python train.py --d_model=160 --head_dim=64 --norm_place="pre" --norm_eps=1e-06 --rope_base=1020.0 --tie_embeddings=false --parallel_block=false --extras=["paired heads", "shifted keys", "gated attention", "attention sinks", "short convolutions", "an embedding shortcut", "capped logits"] --init_std_up=0.0605 --init_std_down=0.0 --optimizer="muon" --decay_fraction=1.0 --train_tokens=164700000
Each number is 500 + 40 x the weight over its row's rms, rounded and kept within 0 to 999. Layers, rows and columns count from 0. Numbers have three digits each. The size before them is the row's rms in percent of the matrix's.

# gate: layer 2 MLP gate, 640x160, rms 0.0982, rows 218-246, columns 0-159
# up: layer 2 MLP up, 640x160, rms 0.0981, rows 218-245, columns 0-159
# down: layer 2 MLP down (transposed), 640x160, rms 0.0337, rows 218-245, columns 0-159
gate218 093:553429556528448508459466516496492507472492474540519544456497493517537520519534495516417549467529564517436534542490493461438538482537467504538461565518508572534510536513496425464498442518507489506550521415455501461497567466465495541446404520497537463487553573504579508518515561517422491465514529498488549505503514446547534458413457474546455524481490499469555467527515430480540468468524505537446508462537442543506457498518451462540552534522498453544413528518599424476538555519527552
up218 099:533473594463545458446536556487469418498533526530539520477464553542461487474450542510492500561509486497461510499465521479502471531466484456563550597449494435465462535536489543453404503498590503507576605477478540536504465563457504491531491550421512514478526475524576538514491468553478454488508463483452519504482542450507518537497536437471511515493499428553527466517472449480539495535453503488573533512476428424476505428490451520474498515489487546512478447482533481408556541434489470
down218 101:489537447471464501550475500434481572514532586422439427498523517453495527494437487452575463509521530519520447478461496551478513438507491535415494491497523545508531482537485495542537511497502553554485472589528486513504495473458487511462548481566459466555507501509471519538456467469507547467477520498532392516453452563492479544471530531463474512518514515504448468451505539537463527528497486544462440529496605502508531573538544557553490575477454557433531561499401556552553501553530480
gate219 102:480547544526484568452498443463532614467494505508525462445425541470509462513520512477481464498523453539519513458469458473502489524591516525534476478490444513487572527524574466510478455479501480442475538511467475498465530529494554513504546450556438516484494595510503585492503508454560556412470574522445517563497437470480519523506567540500465483450457561486487523531508488460522514553505469484439405561525485491489531609458595514513533491466469516495507410515537485487567519485473503
up219 105:564432501441410529499543469528510540570558481552507520518499480509475587525539485511583496555463507536533494481454501480486516465543502549508512427505474484459480459541505504478449507557508510492514478540520495552576457517413571541535483519491554509487553455452457491522474497495451520453472538512568471479493453483430473483532478477508441457481539460502556473527588540412564435534455509467501455480557484441502395451566565492511482508544479541517439489501521508470462407537528467
down219 104:528510480528565406537522499452525482438509531618478460521562510460546462503473524496497495454394431470470468488541496410459481505554530448471464430533557508520465526447457508584461510500478550517477479502497500529516497449554459488580528531526550490510540458517453534555539521454494545569427455485526474435517518541473412522495507549491461430447531552541509543500542469502486491479548513499540469512466508521560452443487459467522485568465532466544477541557503533527487591491494491
gate220 103:542500468469478534475521519521437532534475548515510628452512476448497516542595507446459486525528423521566483444494505500464548501471544501531525474473556549533448463466515514503550481495544499514478494477454472479476457508552513533534477550430503520500531501567566462516475491538539580572559504496482478547531549603574530567514511514531510460495536466578465481492518513494547474518471548512429512530483508479405455431543573461506466541489582519489531555510424492553462497437495472
up220 100:519473497512462516526432503525443441545533473545495539510494505473453477547474510473493509484462450501565616528473481521543512477478484536469480563498495549515518552554461449547474535442487482469495568458494526535539549548498526388497482494466556526471477554477634443495538512477556530478500519529527475624461532555445500549494485470505592512468486526469450434488441467568521515508455517524453467521486540480503547537529507526505496485498579452515580501575524552551553514471488530
down220 100:447502534498525547515535521566491513479540480539470428486529473466447510507458586488507544465498525450535551541482489510403471445478457400509501556478440443500489516458425517601458459514495538544552533484524470507463451503543490514523570519528516567532544456507431418506498515525515537458434487533489481494572481413477506435447450440452487457478520487477436546542494472545491404501507464555528534484564465482502437492524422484484497495519509515511465472515573500567538478510525551
gate221 096:473393541471502484494508567534482557560515478482436444561508468476541489496470472522523535423527541627518504514519465519505567489439555456454568538489438449487507476427511492465484498537569513507498544470483538496506440546523550589493452536525507481519541529467532495409437490444492516506518526540463495485466503597500508513487483519449545510505505490497481437466476549425524565510461444520549527547549452523479441487496487507508525567463464485488538558409537497521537479528535422
up221 109:428458525406498445442460511492475504543505535491492543489443464572527409460495472567484514518539518528507545474551454505511509439554510468471466509453492489529465563499511599510497483513559573531446491496505427477562549524406509464493534527527535521510557548508432504561397594471470453529537519492514514518538485518490474563509474512506563476515462499500459528500493479500509518441385390481541520538471482474480490471436505440531527485516444493525514559491520465545522530440500486
down221 104:588510494536509485517541492461507530536434534465486515465512502477442515518504453551529515490504541543459444451483548511482390507434514545453483467568565493489452415489529419525462522488558488495488485566535509469489471524508550503540550476500435466545434529477459524476595403479497560432526521622520500511473454531512537512576519452489453493542463521484553491563535502535453521500544543587526490512512514541489524445507453516604535537520513527479442502534539485520473485515504550
gate222 089:543475529448490541584529518445551476571453471465464538521489486456478522430476532494447505447504503486543494544475440461460395466530520479420470441497462538484623536535509504523441481497483510416471491559470497445444474491520482530535453488529460570525507477522458487464496559534544499532558541527494420525507578421502479483529529450576417483479467514469519537490537472536496513481508493466478523501471578509539545507466527508501494414549460423496495441514479491416515479458482544
up222 096:581557511535454498543563479559503461537512473507432529567480496618530501514491479461474522485524495500462551487596542507509491494478486542475437458478574506443463475526554479468524481553460575432462515551538490538507452417461515493449493559506497487421532524455413488466506523478483496517592491451469509526527513454513490517455493517481521493510438487493482495556544533500439539418553503506500543482432539452510436444438468484522469542547495484452442555533522559483448431459520535
down222 094:458469481496522471487505530483441608517503492459521492441474525466439494472517529396526570441423487482416524473426483518514479451494482574446515493512459501472511544551476443504494457487513498430538517473525524527458523448423470462551511532501524526484498495520465554480429456461475486470541488530455484466401522497544505457503526527435543465488484503476443574515526510467581431447501556545493489511579444482490500475548519545457418432459509437460536540481454532533449527500519431
gate223 108:498527516496547516555407523472476500517480522567471423517563510462512443421493494506497494560500514482544525465496497471528473485514519565515548398535525515561546532508563503475513528516532517495504505488514461421496577411464467480499540526518510409451476506452472471515542446447462505542490440514535433489544550452509488560517540492512556417454442517479486453443457472587510497464499516500521434470565446546496563538566484433503429503564495449550526532516507536475493489434529562
up223 102:494562515558486508512503447563527471485451522510505460504562453582519479516490491471451386463503486532498457454482484468582506536497464471487453431485567490565570481482528531457457548536513477445556508447518440550528485522463508460494462503470520527494478452501548537518510481551486547519460500478492558585508529466487528524508494474468527388455552403511499443396491489417578460488508530532505424445504425439485522485536511440453528452514491493540505508517526573474489526471526465
down223 100:543507510509512464563512539482402540448477497566493511527542505540499522527472457446449449477506501550539536488486519499498445523451457502566437527478554546506471424430481492404498567558508554462545480511516419548509492509504514483506505523487467487540498444506429551529462494543459540500444509455475477522517491450470553465450471439494473347496560500478560478459507495465486529494479554521502455522566460483466435523501542497435502543428417453503486530584510569521545515494519501
gate224 098:505530498471539450446420458409563516517527436472446485504537493434591491470507454506480511448512458449466498497538477503427419482450472476529542470486530480457459515500504492486530538517576487505449442474448522508490514521547484560466464517476516515534493488480419490461496528488554432508522518483547523537471566509507556456455512514464497588565478470460489593454535525525610489523497512553510491497444497484508530547455441483485455469474492540426527592521405567441524532476474519
up224 094:495475477456561468495446563475471498466499446558540504421567543493545469428447436589502531479500502479498530573535534468519440537464511492541602509454440497548460561477486420531513528520521480534489494505506481454482499507547420499535476513441472482553474460557561499526461487401515482501539497523540442569449473423486507433493409488464533515514497494445446557478448475477563497536500507506552536505479559567522480550492427545514468525544529488503478516501542460566534463532480484
down224 096:511516478521503485600518554520455516457562472506536497533466507517469520455403474513493520582528556429495470500555577476472484466544471524497471507480502511619547503489480505557465571496479472539483559423550499511534524525496474492479488528453500500434477472572551466549478460518456570531477502489416512425534514503521435492511530500499528435504518420513446490537391506525490507553554498516460427534479523530459520469539474499540511498483516474520514440462510520584494534472386441
gate225 098:497459507426520470484490571416510480457473513541495518530522474526506500484389442522467527548558445465471461494498555507507478516479523533459440519462479562453493509600484469428456508513519555520569468488490465552552553501529480430545512472480487510510529565514491526569478427529493455485476470521496458546486476443510453489470577477432442555448453465445437558464439446513488509470542511534480517439513440505469466521464502536489473470495589506556550478527604552473512521491447454
up225 099:512436486535502445508443448521492530497481435547482559526438547472491497524457458515481542498545531513508501485503470513523429438535479514461501614421470496457552499542480471540492463574520432437496494474483579465545515549557431484426495493556485429469516561438494549505511495542523459466536470543530533538546529415537562526524453486480540523516531458495468569555472492514490505561523515467461510544478543500447429573598507533546577535544464516471513495526506531553434489521496490
down225 098:567463547487546557517461603416586484504497492594507551552467478482480529496515523539476581553517502448555490550490462552554506435499459507504422543436458486488490473489505477516498487519547468505579547481486458529499503487554444454468508437570464441520493539456507434552500515552514479559578470575462495479471492505487470474500466485463545522562507497506466501527558479495511432509509466500447561464550537477460504556480491574542497471578505516490445513461514532554460549428526448
gate226 108:505576559526562503535498547555486461587485452562451453554501538527550502495530483491533577454508495450471458504507476480485486525474479466476477507552552530502491480487490630513472500531504429508510541533539468472425492490507495420453453441511470530521473514510500534568531501602513520512504570550551572406543467490519504494552381519479528568530558456446488542500537442491539489501477564516497462502521525531529455512483501568545496484570485475565489452512518508470536545503508563
up226 099:515513513496550488513509578522521535470446573565533549471486486520561489561489545551477438489550471492532517505450581424509503481515520477437498492539496473459503480548529445471551532608592533524477520575529481518476550583522470523496471461420489440525513533496540555536458472523496512553451433491533433472478481482506546470539475542480539543471518466457469548480471494475512446472495535501460474446549580488490441487425504558467560502565516410540466447487547488488453461540443513
down226 105:505520470481503505432470478518588421480551483481487561469520457505481593557529505557544431512479520464489547506473533536588517495551506523530425537505514504511510529532552453468484492495481500488531495484419514563453479522498452482486538541541506415420480453472567534453429512415579502499480426424460478525449538539513497539571512456543448516524449499572507541463471452506494544481504445441497516522477507551398562455477498473480548522523519459506472505522482536499423546484505455
gate227 099:513552542457525549440423532449475467501496511514493467509463541480543445468556494535431516475437488508535537529476509489495500512575471429444557536475435484545502533546505516521532441565384423477577445509481535583505528508424521503502534493495433530430487479481468495463496480448499474531479485533471534458559469569553489479519453587469533477541474484494502546497475452469500524534500382518463562557453504522553546485511492496491485554473431500550567507498526510474417458479520496
up227 098:530527486494500556437586562498531518488453415490513547463569516521552551485547477500520576479423563436411443519559512473486482528483561432464465385506507534475482484560489535493519521539480587520500531481489453457472493571450485496470478528552513562534580500486498486463495527512454500409497474549507535493506498499489462521476520485503447504495477471507556508457482564455552517435531503558510537497525508564539477554486469548484476464468556484504408442486542496462566536468497578
down227 097:501536553521501489453455551492546494565460564549487481506424496469449455511487458456441473545538462539519532496480453464502438430532457477439512485447504470470476492473449567549486442562442491477639479477468491540446540462543480536482519541516456477560504474453540500588412430500525448545512486492452562472422585496500534504494459541516467490490461537525496494529527442528456531507514503496477547516461565463492525563473499539523469516454457489433540481533539537554454523506452442
gate228 092:475520520532519504553486531529439504417418514433541403468556538504508532543429477564492453492469478532502505498467418481491495506529504530457474486532406543494512496452485486443519466539496529490466558486613569547498500505425461585532473504464461467507477525525559527483471475519460412503529556547494498471511431487559510565528513436512514399517499516537454551516501514516568480502538478568478555488514528556490471476496541476577523481482539482493562524479489482463472466535404531
up228 087:451521471498414526511519445424516494484488494500490525573516535461509545569447483520520523483523479514468472440493536567492579444526512517529557429495421515521549436553458548485443577512564562491538480520500507515488454479479460568530483501432486500497531529535556483575495496543477469454447506486512503517442418490499456452539429536478523449472500494531497515489516562466531487514543513527406425483488506444506448479545569468577458465494567482551552548427528493501464507492442423
down228 093:476502510471551485527518582457489554478536604559446590488490488544498438455509523435527561545521482478522536468480500479448506483459531547497512508491559524460508539488516569469588441514436503503512552476465465481534525445521597400453498485472486559515498506560506526488514479419473517511498522458505486473572548608478532534463504525530486558461481508451534401596497493511484470473488538527507465543505463471504493437547487492484467471491493546507496511492493546582574488472588509
gate229 096:512487486571400482525425539517443498486498520473465476462475556467528617534458512538521492483505520492509552476480435479511495463448557444509425492449517446580537517493527486518576541484497469590550531516484547502472552498518430573499500530487580381481559565488468501518481425473460481518466543520591507493468496562530507519479503515450526533443483510501507502492500493574496542483492453576465499487515469532439522489486468534483478561512422514561477518511503480507532477396482486
up229 103:491538465484521501553514491518475580518546545528514531551465490505431517505502488551534522484484499463480467507528504460464486464549526437534453428560493464486516480424512457534496479407469458470470486526458520465498488492447532524479508570414526587548451534463474487529424519510512382449512439511497502495496547549464456442492496481535492512484483580535553504548554464410459567523471475463554570478438482475458452485458499555462493473467490487514542624462427551535467513472505492
down229 098:558513546543503551487511560469454502513499404492452489463504438519563508468537540521498507527516541458511563486488486541502409529470403459513515550520488545504433503522535603498444520572532494491415470498539474375417531488488457540464564501557508535420538488519447524554551447523535534480436544460442513543512467495494510568516497547480497465503461551498491499435493555481518400447527501506521507522488507465499504558510502516480514410499511462509517445494549530516520494541503440
gate230 095:519500502566529493453481473412529548549530464468566507450508483518469468511487490483487551481580495473538521522435572476403466568410518544510443428501534506499428501533503524493522459445505515442500569508599538478544440432566533594491469554541523542470498459528482474497510489489515460548507487496529522497493541520503520422510474532570446514435510488517504531497486499547501466472533499490479504451473560537494499474537423503528445521510444488525456458541489388505423574532543531
up230 088:537519442479520487473410524470456503521468473550536475480462462579532416508555480484502493449562505422438526545463560486495507578448525511502466466526517510484491523459535506494434417501527523479492549545486479496504501492496495518446541630392533528503522448540566524492546499507520455484533544477536512538510458479510425471455460503531485542398509478492520477497543484526406479555467425428513502555547471504526484481514528506545502486514441495447474499512489482470503491572445608
down230 094:532521466520471448572433500536459489436492555576456524469497528478560443503582511515541515448510488445486521512517507499492488495484558466469522489462472483446481482513452532571499515454568471475512434527546467535440475492465468525541453588435483559512590417470499521456469414600476556476464498436480551538567549524455492468443420507482493466498529450458453537517530501499456477570506491504429476566542445447491517513458555495490437446546488486529545495491506525499498476512445491
gate231 096:580544472400531480478526471470408462445555535479520469506514485487517465550465474477540520494590526516452528497480509530522511419577431520557523524517441525512533520501427515488468517500549552488504505482523493440434523548439514480477569500510392505530482461475491475522529481445516487511447520483441468525468441474533470533499466407597406545505508488479466480424474516529473553543509558504507532520524484404506499567527561521555484481539526522572424494470512487502507508546522500
up231 103:543507476402540415512503467468425498445508523535465478576501510590506518485533514422512501450495590524442569497450465457485505457496518521489491642522515513480431527533542493503497575458521532489491539468499546491483554553508492495412507488451527505497490432513534455526541486465547457527521511549504474517485467462536479505495439574492521455552437518538492495534454539492466536504499425424510490514459578503505545561520523523561514519515577552518470527434574507535532505548503526
down231 099:466468496550440555426540524526556578473475495494512576450436522441485533515549579502474416475591520457556453546496475502516451513463470491440478462483415446537527471489464495542458492562508452538540432510434505527538471514568498454523506441543542494467510567493555526439495442489480441503550493479573551547506561531528480503448515613502553461459500522549570500461536509516481437476523507534508542535479504531481460527468530500410493470502457449507492503503475484446522504487500469
gate232 095:465556548529534586452472461474411452446527576501488559433473574463517531487505531552556487450456501519527559469519492505537507530529482475479485467476455510447509469579446485549470475524515446518449510484495547498500474485526548480449468469489539486551463459535530533461475509429496469439478545471554543524462537508515469384535457567478553505531468508601439508477513611507500459495520550444512442492533492469474476505472502511525525491503529493546611473513540458529485562509452436
up232 098:446433514430472483527512505525488495457450459484502562512478548497527489521457456483496467527402553485553453549463544506460458512481560515460527434551458524488478505431437416447534561546490485480497490492535449504586551552484556447545510460510600536463480476473492454579532551513469453550515549573494504529484385507537488529541447508477456519526542506518488524481493453531501469492445536513558504479514533463538543453463502459464462477477468445473510531426419476494433498538499435
down232 096:459484480492500542520499457509483561490491505557511441480579495566501509529600528475496555510434501529494537431540521508549455530438445504531487444501471453452482441522454498597437470460495481485568487493470496539486491419427460555443595506509454503518471445460491498482441411533431482485507517441501447526505536495505474448561539474575572447455457491503545454495458561521490502563454447546488451503480549502491489497491480502476492530452486513507481436521546511462489446496611522
gate233 094:442533543441540428538462496468454541543518479489505506542550554462555459448558547454498494497505414472493515441469520560478511488514524512419489502515517511563500554509463480558583540556553521538431510441484480545532566504454416567514426572592491515530497474546466524459520462501459471528479501429546518550453473526478424457522518504517507470502498554477492558428523541483444498441433511468511498466463488536456481510486417509486541520507517463501545534413528493544481552504443520
up233 083:517544515535507520503506488477503570568490470534545469552508539425509495552529567493525493406453512566536523537462446470549548465527447493512473540546474444481468547475472554503468467502506536481502583543542463508428439555459469531424549531503446491510498519540476523522487445462469492387485525439473390468532504562484450527533503463521516540514451530496540556516510583467439503510495467450478482540476526472537601510546499515534484562462480546519582455506445468496446482451522497
down233 092:565499524469503570453575546504526493553595519494509502528429485476501559541422431503547477442456478485519480532491477534494486446463445526517512512521528558488480496513549494503547415388470506552470517608549508554449498496554560473518588469500486528538523466516519469539498495507505463504452547504455495496504511619467478507475495542515518518539422546543511482578510449511506468550525537423556499517505532554451449450490496470504431445469498456522495450499542576466489516480494459
gate234 097:524482456567523516482457461539513441520447559532570557487471498408506540547592546506506549463495510475461456474443529515511477494500501426520512494496484507457553421506477484540542404446470504487504468441456475498502446462486506529595458569534518524409522495468462407494505510540563558570502580405495532537507478539531505470488460491479504497581538515480498507549439506500480424478490531459531461533474531581457524483529434464546532486493482504523492558519536501501479556523441511
up234 103:629497497493517460464488460468481523586528483559565521516491511464465477573493529530493540466507443502515480492466470456503509493496511501478466435539495512486516505472483488472623467471571511535547486483537511539503444493531537544469527528532514551419532441499545467518532507486505525470527511513529468489457462576546455484479441441443506422472536430470537608534516534542561455466532457530549446448499529536522499476473457534425529548486563475460504523477431590494441491431544517
down234 099:427489523467467488457466533582403580575512545471444477514450487518513471539482515500443493465582561465482474501464435546516485497559501468548541541526525478529543467472467501557472490518408425502514464594512536517532523538484485427509488531458508527478495494513459474495493476532522528538439509519470534397521577457531487487498556498497507555500500533450581469457488472435463479496470462463425517510488492457549462501448445503480447462507370487527471472515498539442479545526451474
gate235 104:544482491546439512536488487596457513424486507485498528423521549529467517502516549430524482520476521494533459540504510494509532388444467518515531501482510480475538479523482512609493594446467472575488499504509502482429521491533509546541560497490593393463552576528576533448524480501444528448510526501534508572455466583533504454479498456450455504443500499535473493565492487497432469490482510506468486528471461432483511505568481447496445520443556508516565491486480536521517534526432481
up235 102:453498453514485427517480570445463459464404534474513463432527485483469503481602456485582415437511509520500548483463479567498553494513515530465546509554450495486474486524554478440488508447491490565506504506547509532548532486518520496497487448496502541487467487500487529468532429471458543552492524497436478533572451441557462581505487512556497497462544510420407537516475485495480508549466573572500557500511523562539508541507531458500548547450488459438464488479482499533395502441471452
down235 102:445474427503511544473475555466557557494517558463550439460421474504526528468504518552507491459529468405478523545526500545530484496459550462471502509495501567496536465487463528506562430478488457494502475536574514534534556533527452531412479526523418467586521455526533488519496479409515452517473480547544504497420535457555534443517509492533577424542527491580476504495526454463487520497533554519545471427421482526517492470468531511446507460519518500503549520492470604460521476439529537
gate236 101:534499490527553506465549537434545447502499474483485494422533414546517518495590491543437489484499475478504487538476497438450422531548439454482503557466449558499515529573511471472499486495490470356489546539463534415517476451470524535557534503477526503491451474535509441420486463545456518514468510498437510539481476474505500441517488472523502460551466508514618534446469419468513543492529439562447561474505571567546522522521535481487432473469523475521527481495447489474517489515473510
up236 096:415456531465522465454521501481550514471505485459565504483531542446489544511434555470538544513517478605548516482529494503494562531462510511513542489467521480499522488559508491592464537497490538499409467513458570510511500491487409561473534442520413497412446466447517510509507523457571431521399514465517528492447498449427557502513496506450482543543467514524575480509511551446491522566506419551540539532496527497456548509470479491449557504518522525522602455497496549496541478506529480
down236 099:468487513504556545456433488483488484499499471470503586427527458501485539500428493468476499481488484476473446494442479453549471547468513563532491455495538515572562452514441544472536459505438465562438474463498471497556503536455493498481496480465481547563466553546530558554534459484519513509468485545488481578457558445445454485503452598438502541450547445486513508507472517522449513453564486496517502477473470559550568509452571484517521508563544497496554545479554596482514538615469483
gate237 108:533454515514475505517528462528444492523535479482438439530513528497517618552560512460514500546529516602418533509451433550463463522511474513532527517488481487466560401551520489457497436481534557502528484559612498518456460499447538542470534457534423481537483551499478515538550511522477406441559540520503478460510537530485533495459501542519471512461490481473506487489457566459535507470546579587502463519500498548475468535482523458512474459525467511545494428553528480501504585557457533
up237 105:502479536491545465492464516528485548580430471407564550510473433459526517508488537471503442501449528446500541473504537487458491485526489516425444547455484557543439559522543469466548547453482491463461422505430498517425480452444481537511486480462510462501509522493540450481507517508552471525520489544530516503458508479417467460441395436515554516500540528508509533442490526553503557466445526623540516538509500483471459531551527548478507550507494371513486490539482563508522498525454490
down237 108:603540549470507537439477541463501519440552508513484547467419480467516468448457490542553528528464435509575445529473501513533523512521481596489462509482528495521442546515502570394519448541564482419530530517449493515553532533445463498468454514464536461511496444477551487407523468524383540524479441506556546524452494507551513468530500518467518531509500457531476457480501494497546545472446468458495547430465541519518530484482435467504449523472509505462458498482474483511415499435441529
gate238 101:528467387477509548549490486515518517405493501479486442464470465520470498464528478551499475438426565455467571566466480506441513520531527545475493490450499521476468464488482437425489528545533502474472590486494530450403518468444484464504530478497470540504444497518517443522493515509495541462514453464513495546464538490501451563545519410482444464527429486541531581534473503517453535508486546584512480515470579505519494613459523571423512500532486454505503553459458528513477493491448452
up238 103:478494453489479490486498447501444517483529584536534478518531509557484536525500531528476504516474517452469407437424498485476475592544530516495481514500528574479452521521531396553514521539456545432410514484493499529477510513503512531511551511469428522439479541484460471513550475532523553516531513538421534566473526458518474487423503431514425479495451458467425468484484478480463490472474579555576521489571508498533480546564524534562510561460547522514445491432481473521505518521462392
down238 103:588492460465425470546489499508538514498489536438489532512467394552495515522509559566404534486478529478536431524592450543511463471527545515485545541535509514482498563528544486513567473501497483482434496498476520547483538468468507489527507554527439504517393512490501538506572512499455502532502511601535498486496542532542588463475459458470474461562488479526397449499515423486442453464440501499512502518546544510449441482493480516476533571501468425566425525471493499489477493493504452
gate239 102:520524469530505590524435481479566515480548419507514540520548472566469515544469505506494482507531501563535549496481502522542507480538527445479499430466534542521565544482479556495510529498463544539525484439528429466532515527520512427537546538564466456467523529474505550580475517554497484463440630554504512498483480437514469534565414527478490488490464489548553443523394441469552525483465477550562493512545438429509535445468488574530503487458499429511446524483477480515529475526499471
up239 104:469541508448475526445505448519542520431550478550456475497556524542469482531555605517457481464467500502509455503477497521478457464425469522498523511575459448568515488477419533486511517505454624545472485503496496548538469574510470535469479541502476531534516484502428465523455465545517552489503477517510485471468498527539513487512483530591475529388527506521566463472528455436497443458488495458530482495504428491522510450439462517460508513488483601505503572517442575492488538461472390
down239 101:467507507566475472531492492569549453528477498503514500419434517515479492516455448452493526583530465475472487542467469470434527483542488525547540456422492517492452525498535460489460527430512481516522447553520517433470502460439471487478516515469476562474424560523476456515527529539512497547595458425494476510519474480518490450520545486446431535613458478419526501494486546571518522592521517482453524525473571555493523498494487383441518525457540443494514466493553487533463547518555515
gate240 096:573530448480554539512468446470561489540490554458546444537534550511435407500438466508536445488544508507542437529495513468533470520496502487500458503517518479491477475480514545517469544501428534464481482516559461523514433404466540488510493506514462438477500542525520506525475477484500498553532439502411505565497543474435460503499482559554543501483525549555446441458509474447578519489551486455486522522570481528496506483542506496553396531543604551487565457520572504546494453438499435
up240 105:485492506524448498520513479461505468482470444535506458499593489511433493427494481501516513541460546491547535528542550503500494498410442495529449506443498555572459460581471437499459418495431522429458429590485500524497468506526537471442561491486542503498503498550512498557556505483483511442507577515523476508457520466496506433477420475504421551485486522500525499546563454563477420447473506454492506454521479548522456558503504475475476455543511501474416446477509517404502455419531502
down240 099:513468511590446489397544490454472411493498556478575449430507555537450500505498536523548498498482501502523530545524493461497541508510551471455492514496514530462518473539495529502475475466461498499533512549457410499534534474434516477520509501532474565530562490495526500459499528616438431464497497496423474424396383453519443484511446524544502509527591578544549477526490488515513473494528523486486504504470567442482516496463464514484407468472448534488494540498548500456475459488530521
gate241 103:478533576550577517437553533453540528511482510520463485491513530545458483573475484473492492418562470528473494514475478529458480574468466455546528514499475546454454478582573487452451476517507510513459510464470530511503474524518484545518489443498475436507538501532510538470460522472514538520514500562593481467517538561523507515448466544506482423507608466439516564582398484530569418472449550501479487486522518471509486528461504519503488538440520512484399560552456565526549510466507455
up241 099:436417462550481509538530479500399438460493402524499522477496458520492525523493550480496499523539494530516434477537531486555487477414517515518458446459505473521464527562417471493518534492504519470428431496543507541476463525534470472458501443479433498555479498483456488404509487564501512528492495530502472505501496462514496510525447426509554447528499595542470480442531426499520518447502499491445407567483527589415509435465462441490531552495461470485529489511563493532520436453475535
down241 100:498540476445560494515532555433538483480547561461443450615448537506581481473403502489521487528537507458458484500535443495577517487478420529395480470577487559432508564448476470454552480469481511531559529561441475502542423485492554530513531519471484527503548526508523500533511545490522418471526467471531533473511556520571530485527491541543500571434560534539498509453484519521497538512482481522489568466505459501540496501503479549499574464478475489473480489452458468426484571494500493
gate242 111:550548494497429557458529493578458544534466521467539498538527488531471475459520532543464542574496489550462531488422502589543516528431484532541451494453483486474564458492540577486464477469529442464470541521529512475464469460506457532467481401517482574565520505416543514483470457553562510501454481565443466477515486492503516449511526467505520571513453473566445474458566481555520451459487506536418467501487480478493488507519481511448506441513485492439480417499451516483428525524499607
up242 108:528488510515483494470540493472590615433571523438468496445530531551452572530489463549490557456487484485524557496476490466497501511495515483395488475452490479494545542454550473460524514490476516518548442500493596494484448516480547494512436483522466518393495523538453436492514466487485500454600561507534483472582543368557516534542456440467511486545498504591561501524524483499559533505451452495516561519527467503498491484432467492482489530496502519483484517559522519478495449475468491
down242 108:484478531500578510454478488494497522446519567433478512470566568462495474445553418582502506476452502551513495483499406491452508474483441537497649494532513466536541504452498463500483506538537476456442519466488470461516431530484487513472544483529565475541573591480516532485419451533521443516480528497496488514481532525436495574424527515489522456461544552490505521515479590527503492514533501462471509430554429541508574514462480460429502488525521531488548514443535559487509499512484452
gate243 103:476510562477473506526506561576406517568471484503477549479515481567478543501537470490530560464519482500484519486554524519482546523436417434443531464544493507515565478462461489426484493491450541501531466495552487489497465504524555530551484528459516488547497532520451510431552547609495491576491463499526508469586489467509457494440492489434448503534470463484516446535459554515540486517481536547560464512525520441444530528480440517544513490457433464568474621584463548555507502482475509
up243 095:519488541493503506427544525500481532532543455490497546508469515550458545446482515491435549417524509500441559413553532553505530521485578454503501427496527458534513506441541504443449526539532530509536498509455495515427457504537439554472442567542462537580460562473481508472487540446485481559474501504520502505575523509483559446449487424470492566526472429460548454584546552562512504457501469547515455458561457403478536480541489484513467476494506491418522511499482517569478533511512532
down243 102:531555514535532563553529542461428494432518557548502579500555521494502474490543525484493530536505539521527536462524568423445522491565553497541513535466497484480512435463476500554466496521500413465482544502473411413487430531534425467530518489524534588455509545493553432552469477479520455543442459492431508526511467491517502481500486563472547498522499533514469500488518495459508542497468499515403489548487578485475473486439603424443528459511428452524418524509503522526524494488518471
gate244 103:526479482505501506485542461579544418466513515538529513508533473476565434462467475517514468464487484530524525510516569489514438548432510486584506423521454540533501520539496457521432530579524484466567475522567490543481504420496540470503463471576510520574480481557465522526455518408469504494545499435450439510563474478493524605591493477551442515458507479539448490417484520562551564545444524506537478460458506453523519526507499477520578478502477482572473510485507511500476548530563508
up244 098:492504467471513459545444479518506518606541497486535459464547531495551552492468455445598510472438503492460533484550438557444533530537588399554542574424479517511503443443537549498515470549504530514570517500473486581562535491503520530445574470404544530532543513440458421470554489526515524478524521498447480523542481569465503503517499518450555549494528491526467482490404515510467503497478491468468511497477553476499506460487498409493533530490485499483510458463497467510503540414522475
down244 103:546506539491487501591517502483504538546585453537447497455486480448471568531489468468474464542517484574456524523485500478431539589513473490527509524453440424445488478434541562472533566539590481520595524523449522498462451501503486501492462506508472503521506602526519463518569492442497521553594543495543531449474506538511514449386500443481454553497496527411509505464495510471555554485417494536538526537519531476529549534543463433522474498470539479544530506490508513519520510482459496
gate245 101:496501485559507436526598460476555458496513529547527499469430499553456546474548433548532580519528456440467489509566506449512443489507468518478515506511587513450544504392531469539517511491522525436526512518553504523511481475504481460468425493523531496506542476431446506518568520514549518544462448420474494481484491531457502533480559486517536504515564513471459515473517507507511495443408442497432447589526524543496574469446474499495481556483559461547511477534511441600480533481516570
up245 099:491466438479483604471503537508519499494512472483548474468525459465515540577521459514581514485545485461485483519401575531454542493494478561523451504572506520416572495469532505524507417527531468454483523485524530471561518520490524470518422513484458569455517472543489481556468511497524465576524499490453416499528440468521516450547481485505417554457520495497468513583493478538507552573494506445487537559571491429458500488460550580397570490493474522495503512510483440495517455493474495
down245 102:476527510584478560455503503469514459499545498486481522460545449492461490559474473455564495467494522434576511520479502464426628491464478467494476536575502465535507483501432470527540384498539479455555515470538579467482437509562473506540522470532440485491492469547553384500470444548452547499492442482464462445513477467474505494485577499518399523483542474460449508573590522485517497500494457474539451484526491448450492520494508533466538495452452508469460482478489505475535494550462519
gate246 100:547512558524456461506496562516452553468539498514390520505504521467541512549536420479441506430500492469456503467563489483521503475474460495505519531439433540495446445521508535488492425563550480498446513498445541490510428588474513545510547470415489536531468586513512533471513467540492437488541461528469552413468463486559493472546488503506509440542483452442551505545429511498426556547552527564431527552427539438497462472511518464442491493541484487493463453493457490454501504510464512